config = dict(
    positions='learned',
    attn_scale=0.125,
    init='normal',
    init_std_down=0.00437,
    warmup_steps=327,
)
Each number is 128 + 32 x the weight over its row's rms, rounded and kept within 0 to 255. Layers, rows and columns count from 0. Numbers have three digits each. The size before them is the row's rms in percent of the matrix's.

# layer 4 attention query, 448x448, rms 0.0294, rows 114-127, columns 224-335
118:087121090162164085085115144111191083089100130139138129160106148089174158104112128102144140140107189103101149078101064101104112063141121094182145126187133117117098065128111148132091070102107130138179146095138113120153126148117122103141046164075139182124089157123154122075144106118076173111154158189091169146092146126137126128111094170138
131:047143171111162100081096094096146127144106098083146120120087144025089131113150098154136099127100160177145193071171074135120132161130134127171113126092097147120115056105191097086074151089119117211128100162152129089166132189111167177129153089146115117120109160128099148089135167131167149105159056134160102094087140178143161172136122144206
122:135131103143122130097139105170139147143142152172151163093151082152187139091119150110140114135071146099108139140173152128152091135136158122207172070149123117130068078150136135148090089153130113109150076134168118126096142078101117155073123114062118092115127083130119093144063124153064175151101186111151090114137092105157140166153116125151
111:101104170165156109141149136175122154173178147142092141100107129077128147128207120164145088073137128168137168096124135124133145141109084158086074085061136175139182158158102148085129127141137120138066076062129091087204161143088138197149167111150122131088146154154079095104134142136212072128109072171114104138137118098152091090091124123137
118:089127131120149178106158106093182144110101077120131060170109147168101158124109091122096158135160105166186111118122076125121102130105108139105090148121134152133117121129150154075188145135184104141080168139118122117110125153138164227141199117125119180148169156126145084117142144135167142106132131155123206142163186093081131146099127059164
132:139152053102098130101098158085095155141107121148113112089123142157123090082171132116104114141100134125188117124159091158110171127096163125104144098065122184114099186079137080106129134088143106144102099167136099109187096104130139150160170123166126112147114127111102144142097125118149158149105109120104104165165144140168116133121131117127
107:147132140115172185146136184104098154117167133138175141086079121061115139108142144158105136160075109138091128185087114178150159180122131138126092151113207140156137132150106122097095160153151074079125167149128137157103112089121164168103165141153091115130176050107155122163117120139173125103140144129152140139201170122095073121090167106170
118:146141104085095132136114111100165150122122119064069203139133150137166023087124081169133103121136151075133150128157159136132106133132116108080182124126158074106115174128137129185151193109098070137101160110137125174141164113169088116152116132148154089127093090133158140113136160168084147113112129089114143195156126161143147164089141121061
147:117137080196118164160119128126139148160165113143167101126137116125149152120171126087098126128092163156123107179125074117158196128067156120177170122120095151160097121124131153115125126120124100212117123080156144097097042124084151143124126098153149098090116148122147125088127181095112181109127146104098076136150133123141124170153099143201
133:132138086146064130142135126104123126126089115113150160198104196152116109141097117131093180140106132093146090148143154150124127107115102088141084133149182074153103146146080148182137063117094144079167212132104191216091123083154082077171116163119093163124137104065142137181137125173035169113124195118109155181146187102146152173143104122105
126:127164067119153093130115107132114069136141134167151165133125147157098124163139124148102089138132142102160142130182085149117112131118128071114118136093088107143121182129111113158142089109090167089139163121143140191094196222146118108135142114169105102097067140104107151115111124122104104131123169098072148169129140122149121116129099122092
121:138128086065128160125145074092177161091102116100147137179176090142114117134110139132169132153146125129075069107103147135108146116138148137135171145151123145145133115100112164170158175080102056130174120179138124107132048066081141065129085131115151105094123109111140140142143100119101105118160158109112132149090191149160113154149141131131
110:130160107121103145108100176111134132137165096099110126156101203122070115104077067108140105106108050130173108153133195075167087130162148172117071150133125129202126166112127090133148141164118117137164143172148086165102139109140141205143174091154125108138139179099150171169131107192075125142107112104108147129157136114132178123106123104109
127:114158155149129082148122021125112052143100122160128118166111094186174158170123119119136105160111106137131118129141166136138107200134074127165107100117109138104146075160150141099104097104122144177111081158152110113102104165131139047123096172140159195113155121132102124045117082031193096118138161122084127087041104111106132144121155124117
# layer 4 attention key, 448x448, rms 0.0263, rows 114-127, columns 224-335
099:149073131110137181174146117131083124165130099177147117106121050115138130134088171120081123163116112147144134138189122106149126137140146094224172148126093126090167084083200159170134126131161131098149040186203150073113063102129107064093107119104185103139165105142078114169168170073143140176115090141138120097081137121120096138101164129128
145:105130128145132063077165133173137101121118088151080108158142170075133165120158064115044172107186178123155155119109149094107149148116118099131142071157091123136118065100124145087135102143096154118076084052160175021141091157131159122162140142191159108144124157163171142103126156148181130072182086149179144146111129091132138164155110235219
110:104098072189143091175135096093121145133114175130138114124139050130184116117224135085137176143130141096092103161186106113167184085117112125127165149087164098112138196211106124132178114145113137096180121067195105141118137126137131129102111118123140087132132136135177091134156126139082114179095138091139061107151091099189105129159135163093
099:169128108172156049109117102129105102079127115099118119104135170107069121103199137134140162119131116112154136123123139141088145121098101151100100084083155143138098138136077114072095168112153172136125155100048126178078184185135163106194153120136099106115127104155153108169111121135144091100196133108168166152140093144178127117170126153163
119:153177180146077088161079161130087162098142113093078114140145131133094121144110095143096116105183056171194147126111101131106149188128141219094115124148123183153170139134130127115134130107084141136037129126089072151186155104143148083148193088170126123163140098167088087120115118163173135140188156138050191112129066129094118126098139087120
122:102195027126116072127075138139144150159157113175149135144127170133103103126172083090088086091157158125169094104062145127147130117114119099080099112078151146151121166136094124116134143142105127125123069093165129160156077143104158176140094154188079133072153113078176086139073118159124157097165096104110127107130143095204149142108065107144
104:119067157136074109118085106139175141126090132046142105152174172190112091079085132182146118111114068159170119059110117052107101136075131086065121129181099136137155128104106104106153103124154109155097164096077202122153109067143148152177131136172115095086084150084101135167135155153087153143187117122153166147090070155071140129178121110111
115:120141170087148112105096121141186107152091170107131115102134139135096085154114146082168087100085213100085080098062169141137077138144106100083135138118122143148117203160104149185142184143142139080158098110205155128134115111119082147138035182116170151082162203110126170115083102130128096106133152120103132113140093093142174121142109156061
147:058142056165106120122116144128147132099100144170144101133121067129136214142186071114150156139104174115140138091139102138169180134107166118182158108115112096157148125174123082107094114081137093162151104092133115103100069096109214153080183111202121101115144096105126110119158117122044177182137121105145091092120092136140123140169064169195
101:108117191120141155146151122120178152178146142105141118111131140147187062126065168103176098129135144118117123091130098128148111115105120088149145156151142141114129135139134133150132143153143074103135179107152189159102139132186098145139084123112198120120116172069090161117131145114114118182190179114156137152126129119052150129107116144076
112:097120141127182141184169134141167135161150120180168142137113149148177118130056122141166110142130169143198155130120093137108120113107109037108125143097146104126094130188120130093109088184137163137194144101133176167116149187165086132151144101100202127113113167038125156138064083104143110106148115076136132135149139112149146094114082100043
120:136098133136050178123105152140130155150140103070105112154112115143102137108117135025071130121094139113085127135124187148166090155141092116129107108185126136103112149117220084195118126122129102078128099079209119113085089047110113140115104109123107141174164112166113117111159128105068188191080181113126075077138108133123134152125170116148
100:135145134086156081125109087165136111129148124105176125145150235098140098129093117167127116103189127135127070117101122134067109131132156109049141151153166149118156118081120115148136126124133111140079220134076184155131095081191105133219148140153111116102142114051131114094148149178168116055137123132128189148122129117067158132132109160110
125:140176182174134175131161107115119090091114112121112179126088097148115139102123149100148173149125167172150152114192133133132088124136097133204106144171104146118105127159172155113135083076122142156140089146100115098082139164107096081091092098114113176202080144246158116077154129047101111093101156142082142072159138080131116151139161107095
# layer 4 attention value, 448x448, rms 0.0225, rows 64-112, columns 224-335
105:139130110249093105073071126124123148189143144091127091156119121144138100085090137085101145117163159163153117147164160117133166131095143129173155120131046136133127155159144120104127112148132203158117117190198152092146162138142128128109128154147109113118166165170126145147102110124137113114150106071109123119082156140190137175090133114203
110:154133164164131133121146111095056178156103146152123088166169154154092147091119111097148101024118100105177172127104177102141108128108135078194121068141093157132112168138129173153134142167181170197119120163154164124129121149215113104112126074150088053175129121098107086124161093163055151156107147125128121166081124119138120124110095141158
116:115150126164141122075126083123097082089167124149144102056151142149117067093131098135116175129195108160160096144151105119103140053073132088163112157206165135145090135163100091101166120119104168158152161117074146122051167082206160160128082113181118137139110136107140148163193109143139107137137110107174152105134126109138161095154153105148
108:097127100097115119119161158159119090150200170154138172106134115109121087138136114149117167153123110126151114088121057153110140118142133134089171112186145119090106070141138087109071120124100109086134145204151066129118134087126110131103148115133117141124134094149185108174135187150143112120165172111172155122191076087117073119109181138206
114:127129164133137146115101092156125146175196189111179108151140127119131086125116153159141120168130166137116131159125131118106118097107108105127070091178103155065087131192114162100083178169150050158112139122104109107163136111139161130143137160117113116100096141134102102124093117092086135125126098148143098130069135143107169119176128100155
111:174117106186069094130173199145163145184068151100148090130145133159158097165124133103121115117129147147090168176109201058136125185112146191164174180110106151096108120142131160097048079121121171102116108161122117086091134089116104099102135138113143103093158189164132226173070091159115131099154125090113142092158128112126093120167128110130
096:108102096118104128135124123077142105097164136134129089112122137099141068080144101137143205135168112138127125144176092172104133153161106093116173162112145168120140123136097159099000102068089081140142133155123094109129149121076167111142101093158127109102115094126113223149137171133102157078128132060133160141104120115141107059166129121146
111:135145099074104139162134182126096104122127085118119117093128094136070182144140143075132126119103092073088078158109098124116125134110117119184146073124144149161092125108102123121189162071150095139140110085143114123101031117118143113125162130154136109142098095103138218127142105193079125123103076200078113133075099168128100153160173091099
107:081135123167156126124152108121130135088085099156112118154170146037126112098134131095139143080120124090149135124126112178141140069136101115170133124127149103191117088123146084062110160136149133106105152112100139133096121129121111111156123085165083175198088142178157100097186139111109135156159213117168147130135172143083115116162110154084
123:109121108126100164140124100158115073119078105116107125113149132165111139091118156174137153071159124092086082130127145114110124121096146117126207105147120128152144122064122152106189158089091132150136083125102131142097080109142148056108125160145132139122105086103158077105172118092128119128104136146144093131115126132120148098148094137047
101:128137083054083156109135100157133140165152167187108131140106152157160127122119132082073123160092106144072125094120100062130166091152101161077163124121171135172122101146172121123151200128106061100133110139107145143096169131119124109128182111086131110131088105129159129134067096139094087130119117192091162158082130130161157166157143116057
117:092164105080110135110153129117071083120217183160095065127102160214076123143115074159121165090205078104113105047171149058176110210111101134152143110102103169162142182108115196184169169126151154119124067171134134108083150159090131139060148100165146105097165109115124143106130127061074168158085123105115105110094104111171156136100127147106
111:133136180143131085155146078095109169079156061165101152143115138064110140178131129178110155136170100156161161009086102064148145178107095123155136104088143097202157143071129161128178125153124080152135135147122145130100128149056092130094169102108145163141170148153113109117109119155165129123093151126136125136152139130146115143148093094159
104:092114128166116065121136131093125169095077101136137175117129119022146141117158103149142146208140139123151105077090140128119164110109128133092159166074157129078090105097128132093110091078133108129120194178095098142107174134062100159175140116101159220149119136160105169134094157167128127123111128118115131083159203132147115137131160163179
113:127138078085080148098133080163142119133170091140169112148102122192032161170127140114118138124129078130084132130118114053150140070089103124084061082121150150127120126156150189201115202078084090131119136107108075109171110187104147227125122103120156111098084121102117126095158121168092109115103111195123115126101126119119110140121117128129
108:077200138038115162205130117087113141066105073136128142148138106159093139102108142117115129137127133111113120105154130170173115133122128130124111171148161148086116149107098133150143141134103148102161090101092062133078120112185168206167119111090130128108152135128136121114162121116130130139133141151083124103101131168087153124142120148149
109:120126149064136146195131134160133043121067164108148142131111126162141114138130140105153104087118115155125103097103129174113124116151136128089149090114188215160137163066132112100094157120111152090130153119138123100134129173200141142147097144137135131122112121076074147115148095117131106125154129217146118110104100124120173110144140123174
108:187142101104157135206136164098117096082102075157148154138143087121129152107135104104113176127131137137184094192124171195137128171152187085142091112085136191131166124153125117123123126082111133178109132116153102151037137128147127125136130114121118141107127132126114133076152129095153142157159152089126164137107173141155132183072116130151
104:124087175041097130232156139059126177119128161142156160107162113142044086114106128143193142124191119109144188083086146141123078195150116179156208192110143132162150121142146127128127114164095132113089163148098108122136170135097138127110127096124125102126208104159114133126095116083121141137090148082136138140113180105139131122122111113097
107:137137111116153122143168183068138152124143117140120153089151152098187134130155109093110152102112116086130101167116127109105148113120119118091124140117141141051115062163149136091131145141091148150096118138133087143031073126092128190121097090135102133108167156160115159146108125134161140098163153132144115081197165085102150145075137124161
120:148091129128109078190125142172077128166076114106125132136083086101119127162136163119118044106089118111146169174133109137118135255113166131121083114123123145136189090118117110128058141090106126120072098121146110118170105100140131092121135107131153091161041091146061130124126116119151095131173146145132177101124065135153125165170138132126
114:146140122151119103065128149098103145204108123146134126128154115082154178201122130141116077108122105176082099111097059112124154138145104137103125106098126130158149119151179187119171128110073181131057092154128121099116131171094104151179156102096151152121129112160095130144065130167152078113132188171102154121163103118092098178087131061164
107:115127205111143106099117147131152168143113182123129116124144123113138095132142157151208130194099108142085239103097146119097132110106131167144058140128128097098128194110154102099042117162108193109161127155114107114190171106214132168101173177138166106082104192091137188154059112180146097097157076115144161171158062137097135098184155142160
110:137135097202161127149112120167129090197079154118162088139111144115184176144150136111053117152096170108130076181158042198086165078147152129088135074163031127071121147183116163151098135117120131130111131082161131138166129106144134097140171169082140155147047156144108016123180176134120187133130180139111156141139148144135135191159145147093
113:136153096159118153070136016137161130125083105201114135115142163101143130199169099120101147140163135139087122067157040111152119105122127118114130078165162112136108117076115131155111150130113102111145162117118091091107097143093139126114075129159117055105053126149152065145122092153151093120173211095158113128117130135074090111140172117129
103:123134131168147157129101152116109135138150060129131099179122127141166172151142117119116140142152126180088154125134127023082152120157074176147148187115097111113036165130140151101200163133147149159098118113123124151130105184114138128098116110137166103102172141159097163207116144144166170129105152144110156122167115144143086092089131143176
103:131131136137076101147125150130079083126127154139114122092123108148056115075082073114111099096139121103120075107140059128098119162104143136138225158119142147136158138069087101145137113082064134145181118112137106123157094150103148145132107102083107118120135142112130153133160100094074108080136054144186134171124096107172113074136179129160
106:109155115088129115141092087123151093085111125146094127080079126064126157083138172202133128139186149092136141117156070116118101082126115143142133134136140145155115122154139075128070190056144099160143119123062122135147128118073182153121095184113093169162079086082108108123184124157102122168133117143114109101112137188112130184173137109104
102:113113094148072147123131160121106112115174132159103125148136128172079057129138131141149155140146114132116113193123081062110146155069111107094166203116154159182141089136120122142089136100128066096131139092117098127113099095100136103127115136127169096148106115151103220134119136113162137090151075087125138133118173148131187100123163126113
115:108086158121133083114135112134138193105082102110147144157103099125159131135125110100110140215077107177102171137166192044117117132153127161068145152091121141091094150082133136109157120173141171134173089147123155106146184143123087150164149116066121129156151187117073211129095093140165055104136113141106154138176136158158090140095137142156
101:135132185162161155131140130170103123191120155110112123053159101069139103163133153071163209114153119139146146128103130113112169063096132141151119162161179140098121124123142129112042190128094139102133191149097089094111109110129108146134102128107118093079093146109123132164141142137113099108133138152170156134146129100121093162155105150128
105:095118125180101118138151152164102107169176128115131148127133136111149099126076160153150183132096137116160117140059220102132139112090072120127092170086231161124137156147124148170209145193121169089129093158115139133105110087135074108109164149170103188139142136134162155158130122148097130118132116112165151094178095091159136093063118163152
106:162150100074080116163136149106120143162129106198163099120110111171105147115119088142096134149143133126150131085085141142177139178139095094154139144138130163126116111068134163140174128155136085062110162193169153165099153111150115134121216094207100161117191075135109105149146164093082126127064156149106160133129172104145093205050121133139
110:186158161182134107111121139119086181161155101129171149143120184083137198112148119120104061092122158117158182190118081128112138117120167121113154104120123082110131109141127117139163090114129129138113163034103136102094144172129131142135167121137139155144134116133110139121147141106113241147105154094093146139173120150121093145092134145086
106:168127100050184174104109106131137115153121136194138175102097120148118181119168100133111087093079115144132128121136077174158132134116135116114083131120131114078166142116154117147132135086110092208100122106147115126123068137175148128125147134109102072052155097119131138124124112125134177136093140180121190100100130140128167146115150111099
105:123142098108102143125104167118168168127192139112130169133141130138169135124121129120113177207107150176087085122082143085109166043117098109161162110089172108142052135141105091152117143082128161098143148172094121141134135148096106147164118137111114195190166075122164146112096148139112106151096071183134140172168137067127108090150151135143
094:085125131111159105098109136106068097124140186121127157140140125163123170164131170137146087125114112119086136090108148092155137131150161147150154133125107128150158134093182175187138143150135170113116110188159144129148121165080113182052158149114146195127143137149146107055159142102145124157116176139221124128104094105129115123079125098103
110:098176174126123110117125036095181125073068092137108109113121109124168150125095160112160077116143148104109145122104121108094123083182099108122106122103160139164144144114149117150074171194122128207143121156189096116128128172164166153105136123161124169149177166137128104112179096121167196108140139180139102104111147129112170124155135092135
112:108117120143182117205102143178115095201092139194167131092130109082191133100139145119105114108042139141139117176094136209136121149076165131102182077117105162068131059158123122106059161111137157134077151126105092125103052146158113086158117094155130168139057100141147135113107193096138065132162133157107071151162204123106119150130133151168
110:130074179014134113149164118077150103138121174173122161103087123054138087131142130185154132064144095090137222099137123149130112157142159142136127096137230118146138067169120150136100117086125126101133095103110112087113106080174145134164113070129149101101155125112091177156120062128106100110157113203128172140142131194110096097189109150104
103:131165171105100112204131097157180215154062154130133157102136166107116122135105157129118131185136138057113143115153140147096119078101086141156167157152126157091107093127106119102160106128104188063110125153090169115204136070132089132160081131110127075197100156113107099117106122094115032166171099201144117155133174165096113126148174156082
110:106129096147080106158132149208102130153139112146121115169112120155120092133131140133094194197111137166160120178129251155097171112121115110143136131109155111087117195113135137101159127105142142076123150166111155130123170044111127116109161194139132105152158128141171129145120147112139153145101109136182135150136153146130120116112100167112
112:130075155106140113108132148130071160136171179140142126100091104120113141150104158093116218120127126072106108068163172162157117103186094158195158120094122096150141213130121162135128148087169118070160101156135104129168166151128119163080170123099140157113107096156141050117140115111063142154096149147168123161110101123118118102165112156105
110:098113161152185155115084111128124101148104157051177072140109078085146163097129179128140049127156131148091101091123099137166101167145096156169114089126081157135167125177129103123087091128145101210117143111135062161191094198129149119127100169149133131099113129159101104079095149122140140125191082117093114125068071133116109121106119127151
102:115162098110148104062083076180171115135077131160136110255143092190102161171123164135133065169104144123135148098099205071146130208131095137105146124088103092172112153121126129172193132181143121118147083173189165115112195136088124048089170200112116132133166196162106081115111111102073100101181147134097140112097115141136152153166126124116
100:154084113114159079147157164146167165121122091086183120113153135114139134133154119126125152086103150151101175170163140034124140160093077120171189139110113182071122118129127170124133093097101147116177132085127142162195101091167143148124191072128140108098098108120039210179139081174136123097174065133122135136179121128141096137147135138135
113:149137103121108153131159083103213184101133134141130140193114148140133123104119100196113108155149094097137118154139174102152139099136149078063168128152121139142086134116154132154130088172123107122179189107137132159159131086147112093100087154144117118156144167126147131126108171167117121122135160062122157157111156110136183180118112128088
109:136145104173084165112123077127076099133129100150097133091128128112110143103125181152109118157168111145117060200108054115141147215149129152129135110147114115145129120196108121151122197092143064141108116092162108147068086144121198173105094123150120111098085113126088120159110129161124130172096136099102092121029147154113138152133115099067
110:111081107124137116091119160066118134117136120170147139095119158028133040113120125111141177136128076117120107077123102133123095181132081122136064086161162126158097106152136079092118076106112116090138149134152103128099155154109133158187129109126079131133092203165100136135126173149129121083131135107132151124147131125130153147120104122163
# layer 4 attention output (transposed), 448x448, rms 0.034, rows 64-111, columns 224-335
107:146141057100092135134136101144117167180161137094109124161131115114126098092102125133088118076130129113109129125109145106093128120184131100132124123104098123146116158076159117183117164101127092161099094093198100178175128081144137116162070068148130127132160127186098141125114122138155162188136122117136103099147126100127144119152186155122
113:121102147059113112120089102154114127170111133115147110078125146129128085136113170137114139123146109184149101113135083120115161102126134077107047130103088177082144098160156141183159139108118094094113104063141156160201162185145076148165123206158118154086093208124058142173130160178173119206150138188147155153098082080191122121158143143171
121:118126102176135173094108146169113204094083134079089035097156098139136211088150147116199132126074082123131125109147138141140151114114121139097100121166156118148130115152178138128091115163130149076095106148146118144198187116124099108090144089076097128097122095191188096170084104170117157193082184159110156155153140127129100197138111133068
118:154182143255138109128166153128177129112103120156166172149126045127133217142148124089183122176121126117103104132119197086151088094180106128189106164138171097103172118064142107076111142100137141150111147136132133117154134143143158111120091165093091118172158070158112136105115130052123161071119116120182134131080143156155162143096127146111
118:127118101114141188138148133104074124132132167166108083133129144041144226138142146128133148133105104057076109173158127128113106123173146150152161133140171091117140142102124134174101103138144160114155106198133097116084130084176131089097118138084106126156145133105131128101146164101113120121127144106158126191140191166235190178139100096138
101:102137135168105060136126073137180097164063119124182147158089122110140089130117143102083119109118147127136141109115110102088097110103106101116140133110125113195116141081120144073091109122121131180143120111160169128142157158167151099185111139134131172128127153108079113106108115094179163076188090083118103097127148143099136070132117148111
100:115173124245090110110125115134142183119047121134151132154116064172127146128133144112141137116113162123092136137140153100117130124158131130192114140125127127092144169093136143099096106128156120120121048119186166117158182147130097116108175108086146121138076111171121077119121138114124152163122103094175131105082146152121121147084126113062
121:152042096103189159120123067152097091111131142090113102142128134120149041115114137104125156119100102180189167151094115180125152156090172163152085106139087128122146129130140162195121147140157155134103078113159125088072071131109067101173193153122175141111114171162085084115149112104115147146152086122117117104130145126054191063116165169123
103:127130142075165136152140130154131128120060128100115155090122148108156112155163155101150136193113129162042182096140159103142143165180180151052136134201161147116147119194157140104162141141114135122173106126109112144115125179112130185077113176087087135068122147135139127102113119156131146141070157197102171162129110127169081165178133104139
121:108115163032150120125109108115089137118131100194140113097090118140136096120144127183161111140206151176130130100106139112115101164133143157150150134112064137121149107168133141154107129085110157125141107150104120126215153179087122153108111187158115126128178157161124159121125186134115076117176071147164149138142104159112027092151163147123
108:107118176118146168114153135126095145111132159150083063128084116053149173149158136127164138160168154141165164154116080140174105163186209162132181087115124055142150090168162116141150094138150135101145093175141134110124094101154096151105122098114119127195188172094152133095157139109122113091139098113187141212137203179115220129112171074125
127:117112073173128134133128117179116144103132126114091123141112072159097134127140139129090120089087117119166161141125128179115137111105110135135096136123063112137161082113141155140139150148096141123109135124175170151240166128159138080117076182126084071100102140172120112139104133137151128167168188153123123104156124119087158120110143144183
111:169151136132182196132167181101140095159129092136093228094138084161081080103127118120085118130127157117152113123152133153168181116152153158119137124187091124119134083118165171081151087156067098095118140150110107143169121137135133139121093132142143123072111091072186114160121121182121098163097147111153107094141093107069098102128169128130
108:129164186144182124107167111096167127162074140116097171143142098157128166108119112117142124188149160099138176147153175132163161120121120128136169122196139107114102126124141116054127134081138085131169139162135116132128133165114140111128087107156129160070158078076188115122099080116111139117144177040153120126135113145055089146114118093077
115:064129103138166158148107100146121135135153177186123104156093085081151129109190129152125128108128171123181141149128161177103115149161122138238128054128122137129145161140146096160142115144142147100096119143110170126125117112144085150142161109149166107182143160132081153113141152065155102096091101134174116149097164120111207116080135148166
121:130148121156134097085145168083162147103093146138160118133115106138133170126161141091176159102171122130158117134160098157091155142107086122095117145123119196144140153157119095088123159100121130119085138155102106130133167119098134117143144169152156145100131174129097125177141084142168127111098147196077137113133146121121080095066108097055
118:161099132175113183107115144131124100090128152148130153074129083202200164082115120128126113140117094133165103110155181105127103127053072168202101095107057126115111170148135105149093132189150118129110127141150101078094119136089123133151163172176181118172179119154087191111118190082112182139057086055102135110099111090078132113068129144080
113:147128116167167145105114129144156205096162119068094116146113176135108082122130104134139133096105110161127146105126104130136127154124099125090076171115148202117125130137134103188173150151107115121079095127142136134196160080077098195171134104115194117133049103131149131156155122114132162184113137149093136104105099107089121108109122171126
101:213138143168138141080131123127099115149125119121105130095173176190040119134090155084114136132121109110087120150141079157142121111128104112064123167117093178114149104171115132143112126169120115133131115106123146102172147148149106117154112209105104084114044147089153090090162119145129090138155168104108133111130122128073118115125107166154
113:125226130201153130091139129093151175112088128121149163156114129117125119138149114067100129109158145210124123131108150086130092150167151147098123092131143164149128152109145096127131112098071122132105084160139119115121174121092107109145085125057184148172160091119114078159111107136171136144102087182140117135165141084137144106072140176060
135:116124097157129140208104093133108094132165140118135171187109181116140048193136151156098114148065087162116202103121134136119162079103104130095080162133142111162150138137115128106168149176088169171161148139084142126055127153156119179183163166117134138114006139141076144098146154134137163128155146094111134064071106133146158089168174125160
124:143154152159171187156126089115160095135100110144127205153084095057185061140162127144083113172165145157143167099117186088146141107181171138170120115140047079136113119097170102118163094141073161108129127151137117146085123135135090123134053118112158109128158135081094149152131132147154163129071062119167127104092125085129140087094150114106
110:125130145128108165103141153088114097149079103130170140138168115138176188071130128107148132102150127084120035060175112151169180100105080085168164146134109105164106130122093160047102090147126156123074168088122135131058171095172146109132160086166159169110133114070146159132147099169104167133105115080136088098134165155099145130106123130075
116:108136110082078063178115080094145110133146128144150154154121147061146101148151105152149128141160145138105163137102164111107108154210167129142112150130165152111118149141124120146166152069123165140160156137112090166110131145102148153127068115151069136126162109146089136136152117119112130080115123161105173167120122097146138166185121062173
113:084115108110112119189106165124169155092124114137100101123114119078134180149185112181172115171145109115116171147149140131112129144161159139142172101195203085160113111174123109113120139160047182070163158154052077142126163114148121143080115083065082126149190123110118157139099191184112101089081182161129162165108134173199099202174112076117
098:134187060180107106144102094132133088121098124141153178131093114108103048095155133104098117142138136117140137164119158132130147105165166170137129112141048094129108140090110142114108058156094136129128091094142100172114139133110110084117155119101093110105074116127169079140113112170131102109107074102156111071158114104107129111125121157123
102:133113158153121110138128083167071170103147119037121088162158127191092110110081153097153126114073132101170172110127140137107120099078078120138070158123086094122160159168148158134090180108165151128101099132136119076090113185131094071138190163131111124087098111216127097126124063101100172130087159114076161135102141127024166075073125132088
107:114104117069188130146131170100105140118073093179101120048127103220149151145133144149101162112143090149134133151156121099128140145096134117099176063126127191154113138180124161129157130139146131159183126140105115131105123107132091111117118124129138143117125131128138158159148149154087115153093194159151209125138144126176127131124197057151
099:089119181161157099116117050164132180120109117144102059174159143128132149123134129152140180144111198093115153163130138143106070156119099126197124093123162130102120164131110151152103086159180143120135077145132168084157190157145073133160185149098174127156126150134101099133125139049122082152139145109172145120119164163071161103095098149115
136:099190150145165170090121095127150111147186163068112099135142110177161104089119115125110098143098152120161130093175161152149136117090123132145175136143104096153107155165104088118121125175116124147119162105139125136071138143086145115111112077199163126104131100090156168127114082107156147153108129039111141088123108122028124094125135111074
102:144127128185135106077117156153151146095021126152174146098121050067212226106143138088180146139120133149107115082135130079141095155123120104148090129135098145084136147133160154072106124110175124130096123101182123133170154106142118125103114154114130161119123105176100161103124114105159138084086077146141132118087148138165114133121108134110
100:169118144108152111071139087185163078106120126143093069109156185097129138087163099103138151138106129119158115133133107104161111134088161157084114145160118119065111092112174149131099067154172119137119114100125171124155107090112148091116131162118108161086145097136139082128147150108110138096220085144105120107167139123080164150129072180175
111:162115117207105157126141101144104117168137137089110142134168174072066109116108149096142114155078098109150145181124104159170160115145089133077061182133127112096167098109147100128139135163126114132148125110134133108180073136110136137175129189124095094079073148111135113076137119123154129103187180098091119089124114129039187109115090174164
118:127113120098092111126123105136099063159142119082162181150144183079117043186086155130151134151133079164095098140109075126144109087181168114033054177106170185101111122145141157114169125108126137093151142110090144168123113120154067196135122134083109119130026122118146089142112080181132085124084111178095142134118087106153103127186136166184
113:102126123139090158159145175105117164105189131156119111153076122135120090163119094157138112061118113177168105142135115128091105142109153110138157143109140144159127172130103113156127101123076159119092166150066100147072098042112146121130159098098176138159108100112097134152144160163131130088085090157098106120118167116191156114077163140089
109:136108114192170155076129102152165115126090132128104092115139116065155218084165111082191127192151134129200108130156159114175083204113156181172120094127094069157108123107145095144094094163232086144141076149161125092124087115125090125110145084143104150198172097163180133116098128054123138086100066129134136157163178147068176143107101139127
084:128132105116134090170097137120124085126137104159163133144139191093084098120130120129104109133119152107124136136099155154121127111110101094133140161135132094143144111136051109116126141114108164163134186116080169120119075132131203122178103185155083116114123125058141186112148125136104129032152140111084160141143146143109135132137044135180
119:129122168031150162125144159098177111132139120166112151062117122188134155103134093134083148110146101121116085130216138107098108167120149100162197123150102159138163133178118107158106092152086125102145145119096118138130148104127180099086121128191104154072187145072144191161152168166104101127074149157066121141143102112147038162126153096118
124:132123132079150122136140102123124162110117164133093164135137236064198106134102093156123134154150124187126142141143137095105159178160127122126067123107135131078142140154137096132145121142141109086165127155091091100081111146094147171166110173136128114098116124142146151118157138119099129130147105109112148142110123137144073101176147079084
121:118142188187129153131132167114139159098076100128169109102117107183137171162101157121123143148117118141127122091138067149155170092085104109083132107116113135140119101160143160076165093145098145126097128152118151093096157162170082106140132157079186129146077144096115150104144136135125167169125170110163150144063135133172119093075148099086
108:103094157127168131121129113119087097171129129125126121065117140133164214171118156111137135135172103083120179113139124131152143115114100131085134080122133116163123116183144106123108176115138110195160140163119067118052118161102105142112116154155078119120169171154122152093123109115123173155116203128123185133153163158119127139091140056071
127:127090155133152140115137124162085101117157154140099078164167142034106207119161105147176120158097132075117143140145099153168098149157121156111132161160139090104138060113149114120100113099193156162137088160150137084183099099115151113107155108122100139134138140137142110069124143063112114092223128085151109136137151179136183174156109151183
123:180115143138133119122160183134128089113130111145142155087114066099126145137126156102144124115138165124144129097126117135170134142144130133143131161120075133097159067121170159105155153090119134147112150121184125137182065154114170103091073139160100126110114140167139171100167076111103154110129104145145143137116131134122159127120116085221
117:147140071048073128181140161070137114140152111195149186154119149167154098139109129167091120077163123124094082140114140116076133121139150110172156062063099165191097185083122125147112119081103094100132145119148119153073107102163154117138083105146144109164154134126099159127167158171080140134112077138118095106146124090239096096145166110133
106:105106151041113099207159127125103088151213139135081114134139152136067076128093092168115062126123157098120127120106099149153104136156100117135176184129089051168111069119122128139144129122100138181158164113145129136179058101132220121117113109177119123104150134113151146081134170162120101103180156058151115118122106148146134117161148118145
104:088151129163144118109114062139121159160135140121137112138106109152117109142100123089096162120108135155130131110133155138111116115148124104166119071117104125169091160128121115148109136101135128177125040127183107110059163130137091113152123127134139112148125132178095111124145107070135163181103075096168148103125145135137181059066182118066
123:061129144097112104150101141131131141169161102145133102119114145148101130119139122191112102123126105091123129160124117147113085119132116141110157092110223149159115107112072101131113157078100127143182162113080118116214191157135105148128117125141109113160174157094102114137089176118104088116151204172159151123140144125139130165133131109130
114:122087075084162123145112140133159184085110136130105052161084125097141107185159110161146179092154119168123196168074108112074111157147163119096132062148143166140141157133153144218166141104123153088155063177125131115152146098165066098158135141046171125137129190148077087134168129126140081133117124213129158139150171127176185103134162109116